python train.py --rope_fraction=0.5 --bias="none" --optimizer="adamw"
Each number is 128 + 32 x the weight over the matrix's rms, rounded and kept within 0 to 255. Layers, rows and columns count from 0.

# layer 3 MLP down (transposed), 1280x320, rms 0.0919, rows 793-801, columns 80-159
[[ 81 134  49 104 136 171 154 160 103 145 145 152 132  96 148 125  58  89 109 189 102 207 108 132 162 103 126  99 127 132 112 156  84 146 118 150 153  99 110  98  72 124 109 102  72 127  98 153 162 168 169 145 130 153 146 176 141  69 107 155 160 127 173 154 112 122 134 102 134  94 158 123  95 110 124 176  89 105 142 174]
 [111 103 166 131 149 131 111  95 134 137 161 135 109  75 156 125  74 177 102 108 148 167 144 108 172 178 133  95 138 106 120 125 124 110 122 155 119 105 145 113 140 155 160 113  99 155 108 138  75 154 179 165 144 144 100  99  40 125 120 126 197  63 132 130 175  74 140 127 112 167 103  95  81 109 107 105 141 136 137 108]
 [139 117 130  59 120 131 145 141 116 168 186 138  95 149 167 156 127 119 162 101  93 112 160 100 128 120 194  51 117  93 111 153 137 162 137 163  88 118 122 168  96 132 100 122 103 140 171  97 108 136  92 128 137  98 144 181  97  92 160 133 127 180 142  69 161 128 154 110 101 143 175 144  90 144 118 126 166 144  77  78]
 [ 60  67 122 141 131 133 126 147 105 180 144 105 156 106  94 152 146 112 121 138 137 161 122 123  66 109 110 223 169 102 157  82 145 127 120 145 145 104 159 129 173 140  57 157 129 144 137  85 164 137 127  99 142 142  68 188 111 168 123 102 155  65 140 180 174 126 152 117 125 171 174 132 182  91 164  78 114  69 127 114]
 [157 184 177  75 115  90  95 125 151 125 160  16  78 137 104  69 127 134 135 158 150 177 172 100 144  58 117 131 104 130  41 145 132  97 102 151 159 136 130 139  78 136 143 174 108 139 143 121 126 160 161  73 122  82 112 126 173 154  50 171 104  76 121 161 124 130 104 158 136 109 123 102  71 133 184  90 146 129 108 120]
 [128 159 124 150 107  89 101  94 166 175 144 148 113 153  92  97 167 156 147 132 114 145 169  79 117 100 197  92  96 113 118 163 141 119 109 173 108 105  67 106 147 159 108  91 183  81 102 106 163 150 127 168  79 116 145 142 141  69 201  86 135  97 159 138 137 146 139  88 120  89 111  80 121 157 116  54 144 156 126  72]
 [ 91 117 115 168 152 133  95 145 120 175 145  79 162 138 131 169 174  80 103 141  29 138 149  85 124 128 156 166 161 126  98 121 174 130 132 127 161 119  60 104 123 109 111 119 113 148 145 107  70 120  99 104 119 140 117 133 185 122  60  59 110 145 177 197 109 134 160 103 141 128 130  68 163 108 134  25 134 164 126 161]
 [ 99 107 177 117 115 131 101 150 124 118 136 155 124 116 150  85 142 165  95 148 121 175 105  79  83 128 143 107 121 126 169  75 143 164 132 121  50  72 102  75 128 185  85 197 151 117 108 101  80 135 165 113 129 115 143 121 103 144  90 152 133  98 104 122  97 200 129  64 114 131  94 116 195  63 124 107 147  65 176 156]
 [139 143  74 120 121 164 148 114 157 120 119 116 120 169 144 139 164 162 156 191 122  97 102 117  97 115 176 130 134 100 117 110 102 146 156 137 131 141 106 126 100 112  79 151 186 145 134 101 157 194 110 130  79 132 118 173  99  62 152  88 147  68  79 126 101 147 162 113 128 158 129 114  63 138  90 120 147 151  69  98]]
# layer 3 MLP up, 1280x320, rms 0.0992, rows 794-801, columns 80-159
[[ 57 158 125  85 148 169 130  81 162  93 126  76 158 169 167 103 119 150 150 124  96 128  96 175 204 197 153 205  93  91  94 111 182 169 151 196 150 111 110 127 159  86 106 130 171 111 128  90 104 149 168 103 149 171 129 134 118 165 192  94 100 151  74 137 184 152 110  95 150  97 183 112 112 148 109  99 180 180 167  97]
 [105 147  94 145  46 104 128 152  93 126 133 140 100 133 124 113 136 119  77  96  54 128 130 119  73 109 180 125 135 144 138 105 116 144  72 108 104 136 102 121 128 183 105  74  97 105  94  73 130 112  92 160 140 143 172 189 119  65 155 121 101 122 119 123 152 242 137  91 163 172 158 107 153 120 146 155 126 127 115 121]
 [ 93 160 124 144  85  80  64 104 124 137 109 146  98 165 191 158 158 108 116 146 132 125 130  96 174 104 176 151  86  25 123 186 157 166  71 156 147 123 144  94  96 127 153  83  54 116 139 169 138 128 168  90 173 126 115 183 179 114 116 144 138  76 108 107 130 157 116  85 115 100 114 125 117  90 142 139 105 149 130  94]
 [ 95  72 108  67 152 133 142 113 105 163 182  69  79 117 155 141 199  72  85  91 117 125 109  89 123  62 130 139 131  83 117  94 111 140 107 155 122 110 128 148 108 101  87 167  60  97  76 148 127  91 143  77  99 173 195 117 120 161 135 156 116 110 159 106 144 169 113 118  99 157 157 161 148 117  81 114 149 103 108 125]
 [ 31 102 135 147 144 130 111 139 174 139 110 116 102 153 139 122 124 210 104 163 169  88 114  79 143 129  64 132 139 170  94 169 124 107 108 126 112 129 112 114 123 153 154 155 109 134 130 146 167 139 123 168 111 159 176 163 126  86 136 147 136 132 132 123  99 186 108 169  92 122 168  69  96 170 124 130 129 104 118  99]
 [102 107  98 140 163 136 150 156 134  63 158 116 137 132 150 147 142 132  63 177 135 137 152 129 136 121 106 183 156 109 110 149 102 161 142 169 122 131 104 164 129 110 154 185 132 152 123  84  95 112 125  73 129 105 134 103 186 106 148 151 108 128 136 103 136 122 104 168 160 103 111 135 201 151 125 129 195 106 102 144]
 [115  95 149  96 129  95 135  97 149 163 124  91 134 132 163 141 200 172 117 111 132 158 151  87  58 158 139 119  97  96 137 113 176 182 120 158  93  82 115 110  96 115  97 112 127 140  81  98 130 211 127  95  94 156 156 158 163 128 114 123  81 134 136 117 174 120 150 119 172 152  99  77 147 177  65 107 135  92 178  78]
 [148 105 152  93 141 123 140 149 131 107  84  85 116 182 149 173 124 148 116 191  69 149 115 142 122 145  93 129 126 113 177 103 179 103 132 149 130 180 153  80 123 137 124 139  85 119 110  98 148 121 104 127 151  92  93 142 151 152 198 119  91 115 149  92 137 138 100 147  97  91 116 142 160 150 114 135 130  94 139 156]]